Part of a small language model's weights: width 256, no biases in attention or MLP.
Each number is 128 + 24 x the weight over its row's rms, rounded and kept within 0 to 255. Layers, rows and columns count from 0. Numbers have three digits each. The size before them is the row's rms in percent of the matrix's.

# v: layer 11 attention value, 256x256, rms 0.195, rows 200-234, columns 0-127
# o: layer 11 attention output (transposed), 512x256, rms 0.188, rows 392-426,456-490, columns 0-127
v200 097:102198159117131090084111133096130114197163100137113141132142123122153142116095167106107109119119135118167116130170110154126089121156095161130112114137140157149140110163152132094146117132124139085098133092111137153162118108086125115107143090094128173093147131146149152113163126132119117138144090138121107145121131118166130124125121136089105161131135138105110163131129092136147150132132
o392 098:169131119149160103107113094112131081161105081147089092143074168147171127134134131104141114177160143147139131125078161129106096158102137145125121113159152123142126114152125113154152135175133106094118093154105145116141133125122099171088130136112171123113139148146155142088117122156193114124098116140109125119105127171129169163164117123160125139118134124177142110117137101101131165145144
o456 105:081117184093131144114110131171119108134136156098128158134137091106072135148104143119132142140142131174124124138150076112147157143131138170113118090141137130112142098155161128127145155130163139112083129105129125117147131124111134092136165124097100115115109122129177097148168126108100147129107145067160118124115126126144163106118105173169159115096098127092158136124098140141130128134098
v201 099:116099143131064153130098124117098134122137128159155118128097101143119054141099132100125129118149139121159122104114121122160097158120086083117141122198087112112090138119107147123146136121089147109121129148111109137159157164107091138130099094175142121080151147107140143135149123106129167095124174144139153129124085145101120140163111104109142094152119144147125093127138130173115074150152
o393 101:126132104163161103127131135112146139137117132139158098122130134126132092117136118162143114075120180156170081107115133121151098134118122102109100127158122102133133094148129155151111089137142177096130116121164124129150129117103079171123132163160124108115162113116138147116148148140139075114123108097139139111100115113151145140127132092083160088154152156120140147112114146143118120164141
o457 101:138144147119115147087118133114113170102142088115133104112100060105147133146127117147112145137104141134127153144114154138104118141144104124099140092117167134117132108093126119098104135125165117137116144135098157126129146106148116124077094083126112136105121146154144160103113114137087109112103107141149140118164103157073122155157126139164123125146122121159078178110158116112100117156156
v202 090:113108190153132091120121095088145152087146111113133098160134079130109147130111124094151130148171156157151109094125103110100137135106152195170132074112134151127157127169131133167119083119111164118145125095126140127182135192128100146109159130165094103153135144138098121138072143130118133146143093181111097135139121161157139114131151193130135119116153094118108110149099120137125129115143
o394 095:121167144133146118149137117117132139180131146125142118095111162076131189096111108102182125132171131113115153147151100111126118149146142160135155173118116088114142089097124119116120134178099130118099115155119109152121166184131106131160117160070125137139175131103119117113085176124122165160101089141116113105113127113120114098089142181178144139149080107130095127099122116118069122135158
o458 096:163132101158128161123093172130105150107112095133095140132142147112134080123112131110091108158141122137106068117121142144134154126130130109104117145090168169144144151145127141163125125098148097144125113161146163111121122129164126140090191101123108097126129135157116103121158098161142109133111156120162171142142094071151150123104182143149123145144151165150118175134140150126152135133077
v203 092:140157137153118171113164154145136091152121133093135140142130138122133148152103097107134132132139120146176117137153117160150138151160150165153138118150147176114137147090142103128162102120140149110140138155122135165094126109165102149092161122133142151150103165113104121204138135122117134137145136117104123102164145121155081115076125123099136110110113126151143134093132128151120119171131
o395 095:166098120102131106150127135117118114098128109125154136127134123149125083173136135133090169098125123174102111121141156128142111155129148130120132120133121160156140088153146110097144113178099152117159130138187129067140155154152145150144133157177104144129137103103158147162086143107127157132135125185157132106158153120099077154130133097113141110172088087081139159097094110155105106113147
o459 095:135136133140139119136107132141087129125125120122104103085109144120151100097151141169108135115176109106156139148125062135156128132132122154159143140121130109112113144123122125141099118098132132154105112083115137167075113118115163101107111074087138095099117174140086076127159137136159155143121104090112142143096142121127174165124124131142129141064147161158082104132154112129094146155124
v204 092:136145132142115126109162143132145178141140128110147105088125141121101111110138080141194134145104137116101100123086118117153130173179156165145126114125150087077083166146147112112122156117154117108109115172149111094120105137131139100132107119112086090120133082096154147108161112097101080146144133123167112071115108114115075114120107137146117077097122116115109145090160103131137115140129
o396 102:111124123105134101104103091199091142126095167098139101122121162136095140132184095184119153193105165096157150123136115126150180142127140160149123173097087169113089143125120067158119127130136133096109086126175106126103133113150153124118132103143097124129155148128123136132165106141123097124161160097103132133115153106123129148115128155118118109106115116102133114129128143166137116105122
o460 095:128146115130086117125122139093161131169132133100132143117112133084140157147089106090146091069104130160161137159112099149142077126113109107110135106178139117123106131138133185148169144139142133111154104128111161141179116177109098109149083163105199146117148129088164162106122160127152136152120142126140102110112169130178088082164117114103113136136148124131136115153079104149138108128121
v205 095:095114128143165102094139157123128159115099123126127103155139117122123124137129106128163143122138135135192111126131066147184142121164096166109173112108085140103125152131104129098137151071162089121119099118158117136099131138100167107111105135120171115112112137166114103114171140151137129160109100108134120132118166133166122126144130106144092140140139129124150070089134164125096136138103
o397 094:148101128134161138089116135120147171092118115118131158165101147133098112140102124066185119154146097163144186140153118145141140112081127122144099075130146158098121118118151134090144125121076172137132123146137138142148102099099158107123060109189122148133120146143106142108123139101106094109135130111151122122105081139152140108120124111117113091122133112088096159144133140145127160125127
o461 103:161160162134141138144120127135119108157125128133114104109166105097098142096132121170070122124122134134120119146090142110158130141158135138139105106131077117146128113154099135200120110116160105125138151119139098109123160116131068151137169107091131129130146146152145124104110134204134140154133116099135156132122151140103121133134160103125131113077100107156123141131103143127123172095096
v206 092:147177162103129096164106101151125147119131149113161149127136124174092161091169140107127132131161108118138128148112121136124117193139161124144138166141127150123116126127142107145142149149111134082125115133106076182167129146098163155135150140143096116077086146125160137139139128137130131137119106118120135108131091107148107157097104116152106152081121169138104149135124137153129135113171
o398 093:162189146083142073116053090157109116157138127120122121119105108120115144174155132111113108120183088142111111156161116092125149163111146180120093155156131144103120148131088120103140135122126163111080083110104134103146133141104131120135110163144105126140129155124168094154110132089093137130132123131097143160138162108126117142142118164149108098123187088123148150121139109138132078129126
o462 094:160073116128142170146147106081163109146119135148108165161161146104137111131160159142125153113153113136153120105149114134161096082158097098151186108102128129164108121128142122156117127150173137112115125128124137102134097141151100117131151112111139107155146131128095135137146107143160140119140132152134115107140137143135123140134109121091115109138073112127097071169108148112111139138162
v207 097:139155083142117163124125149091123112095102172107089110092108131122175125149097114094132161112109112122178131100129134137098147095115153103128135111123187129112097143090139128085141156143084110137137139146118125123127122166144077147124113138160141094114110135130085116091126091131146147136092147124106108094147059137114166109135147164122132178102127104067152125136109109129143127130107
o399 098:112129116122127115091106121112149106092125162126090127154161151143142136101131131123120121049098136113133143127150161122106129145114125149152101124111148119120144167123174139106143112085127136123147098097130144114114129137123147153135127161118145131181119157113140154112084113117124114154085184107130135137108115141148094127118136173121178133098115103108121151146112130119143141121134
o463 100:136136121140149154192140147129135137186158092164167144129138136133096118158118127111109132187158179164128089120138095148150163147132171169129126131147117118120168102124141119113156133163124107148140083135098095156140095117116110120115145097134134093083117120125089115141137132117112140112150141171123122113128132154149123153151107089149080140174166140162123110126177129157149131122127
v208 096:149171141084167150120131140118126141112127124108141154084145099117133107133117137117104143169125133103101126123148109121131108164107152205134101144145108137123154139108126162145124157142110130125095090126118104147088158123137155111114133136133109146129134151054138083126134137157170126141124113093123152105130132102188112132175100122126179159125126143135190124162138156124079152106093
o400 089:186136153131148096123133108124138141119142137091137103131125124128110122129136151126153126139148113097111134148094141099141061157122144161126120117069139174128117104182142114126115141159113142133129147079152111121125149130095129109145140074080087121098134155097100169118141119119153114124094129106154135107090127134130093103131103146141124129122152175121150113140135101099075126124172
o464 104:143190116143129126134152113121102146153077118137109135141138138200105107175117088126106158156110102123151118121172119119158155065104106157137163144131119103140123139121119154140105115143116128099095144135134164116117121116158158139113138158124116118118164114114151075194085119135132106151140136133099135114178137129149172141104136119115152132092118156101101111139098156126117170076110
v209 093:099155117102107120065123086166119119120119149131098108150102160087133119133171125157124150136160142136146087114173121137106135134066176120104085108109157139141124096115106154128161097090109085131112135082120109119107112124097146146127087129130098098113113119122141135102134077108125160158142149129185132085133165139120130149097169124133149162132140126182128094131089118153106132137072
o401 096:114165131124134128091140143139140090106120113132159162123140093112156107149109137128158113175171111095160130139145128134164078196138168147120095140101162129143115129148097116141133105109110156104134143090151114151164157152158140098152164123166117133165090146111109149131102131111102143142127145140112137146115163130133102117112138139144100139158119141180149120111144095124095120143125
o465 094:134135130100072152127137145137116118109158103127109130130099161122125158107156133093096081098147144124158125079127100132071114098102131079136137112132136131084121125122104120127134114118111107147133121162083095176155122119121084119085121122153145134110117174126104088107110110084103076140089133155166159111148113121144136072126153159152157135119116120145144154097127114144178147133141
v210 098:143056090144141127115095113156120122147115110125136101157099129123110132142123112118132161077096190131117148137125107109099161124126128166097136076131105127145149155151096095135099141132150101118121121101148154133145158116122153132175149128113117114043092169102159155109127146136096142112116152132073115119140127131115089100157134135126152113149099122110079138177117119139160164142165
o402 102:115113146145161085138141125103105094153080101134164157132125161089115118127081095073137130099110146104176164169125114099143130117158137140142103127096106101151097154146135162144096104168139164138103144126092148141133120139132118120084139112133126164161122122137163147136111115130109117112145133138153150143081153115145095156141141115090114098138115136142099155165154158141175139131154
o466 103:111096149086125158147129127126117138112153101123115111117101096141139127094139180172132158137107109149119106081190115155112114154149129127097132121130153159084130145072118094148119134123148150126123109101129119116145142098117156139174125130152132114107137114128106111133151132150152133127131069091158105135166072147092165087158122163169109130157112136127179093096101136121115102099101
v211 094:124133121109085144120144143157142116172148162160116136128133172133123180105115123103126127131125186150118061112126140083095113130143152151087117153131152133122110146165103158191141144153142161076124152171161125115125113110137142072148138188110146127183153120186179117164111115119107118139089161125136112116136114160106134083134140136103111139151111106162118125129156134153115147092098
o403 104:126096140151176141136084171156107131139122118140139145137122113128126107177148075169122128122123146129091156102132133113109117139142122099110156137109133175124105143135122101129136152141104180103100134107148106102079142138111122099165102145098102121153116092099112095126101160151175127188188130102104143142125129170127108144151088163114172165127150118153110130123119176088113087110141
o467 092:127139134109116114098151113086152133112145151153140130113122140126116139116136158122120145159172136151149104116114115123156106098092131147153089096121133148123149123168134101121127090120120109154158132124106099098122148121153105162117135111129155170147125149118178085129164122147105094076098134156131102127110111090115096176115137084137138123135115169124161133165101087168142140114133
v212 094:125072117151150147098132177105109175149110154091075149114140130130139087138122150139154120150114104136119121120144157142123140107147166139148144128096134095107137175145160076138093149095099132153135134147112128139099119059144137122107117124130140113122139146091124107179134118137143090150118130135085150130124095134147124169136121071120106155095117109150129159153126138185173100113123
o404 102:133095104119138123108126150134102105140164093141137127112116155125110103154122151142109145107103075106140153116176101089132134159162133169152125124172110152086160143141130096130136124174144164159135135131166214120121104078141173174119092142118150100108153129133078127144156144161116110102111168144134143123142139154125113156124141143104107134101145111101119100086134087137179101138130
o468 093:122117135164114113157135142141142133135128138140106147133136144169149149128143130097156134183143159148107088141094169102133140116096100115104132131102116125146150116110159146137127141106106100093135123124053127134121124130145132137097159094122133171109103148120171148153107096087137168123127125134128131111131120131158107108131123076156115136132127085162109164151090135111048091109154
v213 095:123090112124099090118116123122084135154119166100162133154171126154149180107127151132172114126115101171107123115119149149111155094134138125108106120132125148151129130143131128108163091154166163164088109164131120135150085120116080089094134143122112135137155152153126173098146121116113102170115148136146157102157128127139103121091110145141113103126155116112146139130105115122135136116139
o405 094:145136097141113137156153132187126149152146082120146123150109117150140154139114133188098110163122139159129137124121103099116129125151121132138147137170119120106100138123151116164179108157128131118100144179100112104149148096114073145160100128107127123171119127105128112164104111142133147117156142157131105113127141137170096155104095144126107164176130143150154148165189128113128081094136
o469 097:142084157151112129135093126135149130130128149112140128110146108105077087135173088099118090093149112130168099141114112149109137161130135116139105145109153115164184145115124137120102113102133174126117118134135127149092122125095125091125163087139140102140072097152130206099155148134134136130119111155167124160152153136093170089123074105129134123090145116174136152074089107139106143164126
v214 095:178109084140112115115045123137119089095118116106124152197145127131115109089120106101138118099077156170136111144097136095088134117118123110158155102083152136134134159081123134104121090104160135170081164146131165123101160115144161157121118097140171130134104095125128139150124117123091116157111125152123180141138162164149175091161133129176124134117130141127146148101133094136097117097124
o406 099:096119146127137099107103145157119132113117120106114128105109110098154119138135090124121161138144145101099139142144175147142100097135142163098130126142113119179135079088124142135167121165114119165102156086140116166093135127137107151145130126138153092154091166169121097141099101125102126136106120146136142156134132150145174131107151134108111137110117138119090144136161159115125083134140
o470 095:170093114155092138113116122107112140091147108145120112124130139115119111162097098141117174126113150166145162116147144160070144147123108128064115089149139100139134121172140159113128118111111157088123120170130117172125089157121080123122139154120122100088148093093137140126116145141128152111123150131150117149089153108141090095152133136126144150186095126122156124100115086119092139133129
v215 102:130168145082142122154129128174151098107106125101134107137146147118111113120139123126138096133094093119062094114094138110148127090162104142084125133088132147107136123106112153149139128148126130116128114148085114114140114104135115152132166129071148148100133115128143154150099097132149124141111087172085154102101125140149166154125122156168165103102140132135135100168110167139157117156135
o407 099:117168148153123139145127127108140160137127110141143101095138115127083125167103174134130067131125148143098165141112136071120156130100130083133100079108126160119125114166116119142151122165173124133119131158105116100139115135091151135164169098134150114119120122135111168176088128100105118108147108095069118102128120126116086156145125139094105131107109180080123133150113133117130115118159
o471 100:135133129126151125106144080147126105168131148131113126133128114105159117098139088090103172102120139117151120145128125143111133112117094135126158137101140140145086176161154144138148129145139143162155112126090137109120163135129120126131105169141099134137128155136130091103199135180152113135112176173153110193154073105110155125126172172126132150131128131136121141173150146130122116163107
v216 098:133120152083164126132119156123156145108090051137119132165128101163102118159110115158125119128092121105129143085135108136129124124117112121173149092150119165114118133085115118150151173113141129144152125125104117115125100178112148122130139144141122135123164162100143145133131127127112148126103159106120127102130105130156157130107156121124110121139089116128109108165149102137168140102103
o408 097:125178150107178160149141081122110142141135109126145147160131111140127157127135140117126146161089118147108132148124103109120110191119142120148115087066111075134129159102147086144117118111138133127143120125102140128085131129139128162099137136127113123085108127106158109145091093121138117118141117060142144113137156086127128092162138151135117121121154119145117140099185136127148156137107
o472 096:148134170156133097113142129125138119170148136164139093138116142122131137122090108105091130141173103116085151096104128104173125113157131173128148122139151142151140086124118113121145090140119128109119114133117124133181145107082126084156108103133140143123123125126156123120123116132160139124143123181127100094123101148073157153079120157130159142116114135097121092128157118110099137144173
v217 095:164087119105138139128150165111139123112105171133130127126096108143114111180107141144125095139108142134077167115159092139148187124137100129148123112161179180127160137160170167106109120114101108143152108085157157148123175108122093160138127100144116130161108107153122151117125082173068135136091142121119105073107113119110158172087136128136144141170146126093117117133140176096127127105143
o409 085:102141116143111099149126085128127109146129119122092110137127147157150128114108096179127114133117173144174122166090170147139133106084110135140137131117126123182111157134115126114127119128107103127133156170152125144114077115092118125120137111118152115153138139137094093124083093130153106092092110188141091110124123114138142094161118097113129158146154084135135150136177146114148175122159
o473 105:126140155106128143115132167143128151151143092141128103085118099113150128155173128101121124115162138125099098105152106113134086140139112101134126134135156148101110113075133135102140112121126164140098108095112109128148131144119139133127092076101161130132105150112096152087123152148146114146113079121137150122102074163122102136125146136142104145103127138152127144156121169085120074097103
v218 105:128149111124127142091112164084129132116118125162160144170133102126132155124153135133110150124126178166101126151092108158123143113189122133122174089129126123099133117124166134153122159107133101145128131141104139125116151115104135123143065116146129159125197122117075156126139158119099136090105099140149157113110131121122165144130161110124163143101110132098099132130136119117149121155118
o410 109:073107112101111117128145117134144122108144085138097136150119125114126140087136139122089129104138157115148142152099135150166147140145111147120121130128100109142093101138145105162176120160096120142158135114123145140143146093123129135148088112142099126178133113171127132130169164138091119084122122113153179131142116143126155162125139133102119114131109095087077116123136069111166129115107
o474 086:116135124095094117105170152141133139135118110152119079104131164089127105132126121118149108142171097123134114133198098126121123164106079120146086111132108077130140077089100146113117136114151125125129101109169111100147142152129103084151152129137135113116118183102127121124140090110148122154134065115078103125134103090090123119124088122153123115082095140195073103106161124140118147145116
v219 099:137096144164091114119139106117162171110134139125142164145120168106144189063114180167146107146122133153046122121141144160121109147121127117183125159122115136088095128125167123102143138135115126107102115091135090104098160128127139170104112152146139122119131123164095128119130153123132157121125143087107131118145132154092104169151121146148111115164161075191108147145122133080116106156145
o411 100:145118092118081173118131092137128137110135128137138122138133106112158171138159137136103138117128131157079101107094135128121125108097151153119151087134128100132128136143139104130121106089156093184126159173100141120152132150107161156148141159141127130140130112135095086179136138121113149117117216125154119129145154147168113095155138106137110115146118112147102134135134096137137112191128
o475 096:117121105115156099108093171091092107173127105175098105114108132132144103140126156138145136112109130080158138105109140129115155161142104133106091133120082169126148098151131116124081157137114133119120111081127124139122165130146142117124143097147099134094128160130097161102178117157109128116144055087127117123108157094097163155136129119116139135087111148123110141101133127104178140068120
v220 097:131150102138103101157120128172149122106098103116128131137148109125142120150154167150093078121155162118113129136136166163162121096148132104109144151121132146102145144147108108106105150160127104141139096121124117103154156113137119122124116132126157109098110117113124128137096126105127146157096129170130127150122143119106124135135095123066130128125062138171128091182130155091123124116168
o412 099:131163071100113134166146163084149100160094127126134129140134120127114106149116144171133104092123172141110095120125114135149158113152103161155125120151121082161101134137092133093123107124140122140092125162134133147156064103124160124127167133161143082146128105139135119140126133116140090126106126117141134160130111134164132114183130142155108113154112102101137072148108096113128128140134
o476 099:129135139124114071094164066136134132091117148155133140128106118125145094124168076075123133139154109107105106141121155121128110096153161116155137161113130112128160109164149186082112140137105095110126134143153065172089165123149145101142076079104118171124129174106144114094132144123137147117109151145134088095150112149103079122130144120135143091176103139129118115125133124128140127120148
v221 096:138148144094130152152094163127125125160141133141089162145114121108130143118081165124142152140101163137134156114170112140121129122160124062173111097146146165083166126151092133141134102102108141117141147126137151115135188142084166114137133111116125075116148140157142135080111121097096168103143124124136101129179117156136128121153119131187164136110127122117134134059145131130151123154114
o413 095:152115141144119141156134148094157124139136153113089128143139127106126112170097134149153123146145094129136145124122158126160117123134129114136142129137120078100115168116102123099106149139115115159160134122182117133111136147142140099116113132131144082148159130126121106148083142113132149082084162121123128125117097150167128069115152167124153115137150141115127155126117131105119145145113
o477 106:121144151073142136133096140107114159111170120070151109108115130143095176092141136129104170110115120112161122142134158122097111153133117130141083082145130163138125145126085093126150100121163117124078117104132096129200084135083147142136103074150178132102119101110145168074180093150130145140110119100142144124157179163133108133082104130159143146108121145099150125086135102140135148139120
v222 099:098146135112162113088129132153153125142138133147144109109156147149151128137136141115141068116085137177091109095133172135130132103132113124161114163148089144121083111104149154146110084113123116124139132141134086097136114146147143052111121112128144131115109159131116151114095131106144108186102096143140104150165122147142171071113106076132146099099144100149103131178138126118122096161132
o414 093:137110130106110105141113150135119133136123145107099108127105084122109103098118140131159082091107155129157107097142139101110115142142117093121163097127137163129133147119162103142134114108177113143129115128144150131125086122140126130120110081067154103154121126138074135116115147142144173113089079124169152150165120142135139085120118124163163151102152106101147136107131158103143121099116
o478 104:119141128143141148104139109142157113136083129121162143104113136096133121114111120127141106102122162133092158088121068111156136078096106150135145138075096118139169117130124118145126118114123135117107124090147103099125126157110085113105199143162100133143093073083138120112135110103092110125141117081143104159119131140146151146125152141084107120108123137221112157153130118113117172154132
v223 094:148152101166185123167164101190140080126136144105129139141129128164089149152099143142162096117146109095138154135091151149140122145097141121117103137121128098134111144125138125104098105112118136089164112122118142099127107124124112115129122076116118140106145130123132138143144085149127143117155127093137160152125139139169093125142115131109142133125120144119135118117118150130097116184126
o415 092:142133112134129144122133100200134084125125110113130126118146107122133123111157130132143101100131157104172119142089128089166180131114107133147122117138112150134140137101097111160132087144134185129099147095157124074098138158147116113117166109137109098099092099116145069123114119119096172114121096130081167138163102148101146156096104125085130114110115112167110162108130134161101174164108
o479 099:142124108104159094137117100110107163090112147080143141143091117154142130160122133134126102139150049143112159119120095137165113127144135142136137148082102124147102132144149156108108198146152116106125147149118141130182084148112111122133124133109184128120151157159130118164097131126124089144145126107149131137093104146137096150173133138142125131144117134106159115167134128140123125139140
v224 100:109094116142119144077107166118098157129119109189097103123133127146122114193115169157151129122141147151112159137102142131101168153143123126138122097094120163141131123116111146126132149145113087124170109143154137146166106138145108123091157082147113129103162117113113107166148150113096142104173093118140127108127110136158114114094145155139113129151149121138136134131165106157120152134150
o416 088:176113109119128089156090109096084141124100102175134106143096084138141111121156124104147108135147129134144134099116128150136136134162141119129125104103130116131159104133138125135114187143114115174160120118135129149139142078165162154104159122114150122127148144161143115162204110149160127135167132122096113126136139137157145107068137137111090151125111122129082072134088137125089129099136
o480 112:099144151110106149140126161100160105133140132141130123137164127089135145110116171133104119119164118163101098106127142095160139148175116102103137159165152141122117099110092127148156112118154121087140107125114132119117134089132125149164124133164159084103136090112139108080099167157117119151136107118127109127097094116057120156187145102125128092129168123124092131158100172138125157136109
v225 097:150138132150129161140079148147141181125115141112092118131167099121126143143148110108115168155118099160106090104111095126116120122089135139117115139137123189119112105124141140138151090110142126098112136181133094160112112100137123105180136107153163130174159130088124135089131120155140105107148088139127104100092137136136089120107111118119112130155114106154125145136106133146093165143119
o417 092:125066147113140094096162139148151142067135145117128121080162104097123113096133119176123140118145124125124122099119141150111115150132175143151091104117161150128128109128094167119124119143133151138103133121148124155098148097125109093124132074076127180118139139121124124075148067147107157135116064159127110110133109135066130136088058148157092134140110102144138191174141164123129133108129
o481 101:145143091180101148143117161106156100091085098207106106147137117151140103168140104129154139129121137112127116098108140095120127144120112134109143130118126086138145116109125146117127104121133074126140144175112136127133102137132147151119111157127128078168127143121080172142077111152160118121134116110143106130127137133132115099151166098108184154122142143137118139084119125134092161111129
v226 103:100087089130109158133122107134157139113137076108163123127096099124126121123094130098136145151079145131133081141149158113129114118137118094093122122125138164116147114139146135144133074120114155179126152106082128117138163136108133139142068143111083107131120135149108150133163162058131143153157122110147126120133166132151125143093124129121165103122108162177120140076099132168111193129155
o418 096:151121128142129122133108089110152107143162112117176117071093130120125126106094123109135132138155161126097092127150115111157125101120130162090089154131168139124156090104158143139079125075103146150141136116140091138168133129131139122136164135102105152142143133107116154095162119142158098126126095134165127159112125122155142096106141119149168124117124170140120127137128133082096121109106
o482 114:119143113101113138112131100132130129144167114116119133152162146106139141131141128124117135129095111144148123110145118132103098121111119145127161110149139150126125146141139133088122087110168156117142101130136098130093148147130097144089102129139113122135111116139141156140114114121147130138063160119161113130127125135144117159105156114097114105095160091125120101118121094146107094152147
v227 097:131148149092127172132128123113117107120165128175141113143100052147076103139160143111123133104138143081168105120141140143143154111145124119163125153092124116102134163169103118080140120095138131169134103088164152128113126117161131160119136112117123140111174103119136112166132136111117160153151114151162133117093110101134155122156109181144110177128150096097130138177159097151161135161132
o419 102:149118119096124146095107119129117096146176150169144143118148095146123084117150151116102141155164115129107143159149127101140150130133190142074134081118127087119131114109128152120115118132165142128139079099176142099110076140149132143116130136179133099155144113076146068083124100103152140150092137134155143125123146113104127149158120137138119140135103137118101139127167099115136179096119
o483 091:117101148122135129152143130110150117156150120103139093156114159106110160118136133144153112116169125119145098125115175101130156125117152125108147142105152172116115108141134137129187184125136133113139146169151142143155144072125126147133151138102125129104123116116164136146144149155111117105157121109101134125106109124156146112134155149146088150089085182124134111134115151124095120139082
v228 102:075106163156172147141111146133133127137175134134086140141090105137142149132150124134131120164154123133093120147157118117093168107098129087133114116075150164101148089115086140112096146176147130101140107101138112135125075084159118130134137105131107087124147141105117133113124173143118097128119088096131136169094135130096143144109137128154132148108096128150122108147108132139119131105097
o420 103:082135140115133148108131142102138113121130102191158129114106080171123122169075136130139117156138092137148105149128141112122165161117170123142130114077140141111117132108138131139111153105114116115145128170156127152114131119125148103130180098116118105136109114152144125138095137104117142140122128105099113160135117153166145115101133126128133142115117131142160083129140198122143132123169
o484 100:163115133117152115107157139133106123152124147116097126130152207159151147161137160120168132124146129119123148153095148140124138129153117139104136116166148138113100155131150132131145160180155119129118163100140130123122150127117146143108155123134149147104119170099149182120192145098108144141143056138087115119149129138059144135130077120133104160122089146113139163105110129158147119152143
v229 097:126168078135143123177158074148131150165134142153100118155164115132137110169122114143180160112134121104115142104142110126135137092109119097123172138119111123122138119109154080116162113144158135109161094155171152152091135100111162159118125126149078107122105106135116122119101143129124176145101123134077074124146138119154087137126110103096144107121123105138118102162134097104097122113169
o421 097:087174092144184100128170109146142117141109129131155110132131138111172152153156139173128151134165133122162118141123143118176112095139073133116116165171108166120091097157091096110139123147098154133094095138139148150157124160099127146095115080153116144116096120143112137134137096135122128148124161130133087106164119124086150158124104114155138089131114123134037107161081159153142156103136
o485 101:123101058153099134138100134120091106127136148153121111130105170140160126119117157081101100074119115141067130118114095133119148105101145138136159119143139121183156152121159137156107092139146102131146134120140087109071142132135140119124116102143135151174149124084098150093155124121132145128111107097116156097128127146193092134088174101057134150117085128131174145103128129081115130110132
v230 097:106111122127164124192108160155111135082138165092110137105091130098122114146118102140131105128132108124153149147113159127149117136155133124120105109137122127115116084142090110165128162083115160159156112100139125112102128057153142138148116103089133116151134120135137181128122084142148102115125145141140081109175113138155113084123087142097137147139195122156184138118117159132118156096131
o422 099:109121133101154125104102097111112150140117157165143134119111098149133122142126121155160132119159139102149125145102153124153149119106131120117159111126119147102160169127111157119142132124116081117164160110175117092170102115138134115178143118121149130127138122105099134153090082112122115116088091112141127105087134117166141099151087096143109120133163136100164158112086152181105159120108
o486 103:136154125089129105141178143130151145146125121090144143129100148153072159108127124089107126136129119116141138118151134161167119153141165146131124093109130134131151142122175101156103142125151175150104144108122138189075136137143141140130149106113120125136101153179150141115116146090139139136189138094135140101147186108129097148145136149136107167175139188119145119110171119103131108090136
v231 098:136130118121149142168145114101140103129130152155150143140100110114150073153093139138092112088132103139125142099133122143101132081105156145142111153110164101151142119111147122128091129127150104139132096150142157194148116152132115126152122136104160145138143126108141123171180125109121120088099182093132128115140078107161122149132142097107135163134144173113119159124105138093135102161107
o423 105:148150096111129081158138149125146122160128132116116174163120158153151140116141124089097144119119108148120163137160090128137108097142143105147138144121137121104162089121160140139130117174098088088127092130128131140088088141142144090084107125138135166137146162163142091134156152130123121111099118135143104131111115124101173139111127107144097087134111139133099139121168148122146132139121
o487 099:148137161119105174143152124124145139104147122145146094149144103153093101126163125168116102141154138116109124125047167098091130173114105191119146138130126131123109157145124140103126133118118157163112177107138136166177138143128128148144135160090144124139149136104130096147080158107123115137134123141118141122140152103148135108117099144138140179142138114146112121143075115092107161120161
v232 099:141128139099145163110155137076121166141129144121136132154080109138142121086150130123126139114126152124166110161118115132113127141132149140138127161111082119133105122122105132104157077149138143121175056119127140145158188101153097133170150093112105118150111159129086141162120107093155097134112128139136132153152146157088133135149139098143127131150157147080135098099122101119083119130127
o424 101:124147108094130144121125151156114119154115150097144129080134120144110121065124104107126090145088180131102121132084121139107126133115197107147131124102095130143138135185103152122120108149121135148099112163105151097152128147104103118114142125111146113160151102139164126146133069167124093130115136115189097133142139125131140133159156124168118148144149164158126167103086119136123139163138
o488 099:138106126159152159126122099115098127115114114133136162177124131133175125162145114166116157087117109140170143091114102157159118126155069123136157113123155123137098124118125099121148149123135161120177138153138080134134128112153097150119107093142123150084126133094106142147100139128152174165157122083077187115131134121148120128098123140114168132123100105123107106126121159135080161106118
v233 092:127133116145130152088108078161116154111131125098139131145123170113114117121111094100122151164106135123161186088132117067118120116125076160158120158120150215139162110099121139150104125106106116127150127137139144143103109112115121109096152143115125149135170152103112113144126143151121129161111142090124152136132132161116128131159127139127146096113127124107091134144114145127106145140153
o425 086:106129123164128182124131134155108131146148123139136120138127120141092096180127145102127148108129074144121158108100122163137125147163103113145074172114143190135144150106151123149130146144153136103145121119102108116123122138144128124117149104121082172134104123149122114143141103174130145129131120140102133127104125158142103100149189149152115171106164119113152125109170106178132155173157
o489 102:134120109115143091121115136134117121131127119136131179159117111116162105111138132132170145119121145149168106077159136091120178143118124127075156114116147120145091065157119134147110098158126130148117116115151110118090114112098091128148089140143096131078145121133130158112097114135132109158103069100134162194129177132080095141095116155122178152114099099166136123110085103157119116124088
v234 096:131156139093112108076168141123150120092135178144125074091138136121123136138111120130119148117143096174117135130133136184130121048121091105122115108110114124102130130130101102142112103165160183126154147117119114128122141121152138125105159145121109151099135158087142148079142124099181133125080161122157116176091111161118166153147132108144154141164131111201117113110103139093133117112111
o426 096:103123149120115137123106112103131153106141151184152121099118128116144114127081167140113129138134119154156136142139156132115083102108152105161120117133188105124109127124164133105119127098133169113119099136166146126099093166149133119131124139098157093145136085111117189097125132131143135176103148122126157115133121118116136117175129143132119155181146137123107095103132121136110115107121
o490 101:142136110139149097099111139146144129108102089125116106156109145102138112098123152145088156151128136114120106123142103122119140135152165111082135123145083191116134137174081153119135156138118114099110149141126146133114159123106108137130114117156125129179154161158108105149123136152110120101200116149124077110150125191128157127076075101099171139131115074144145164150108144143132141147129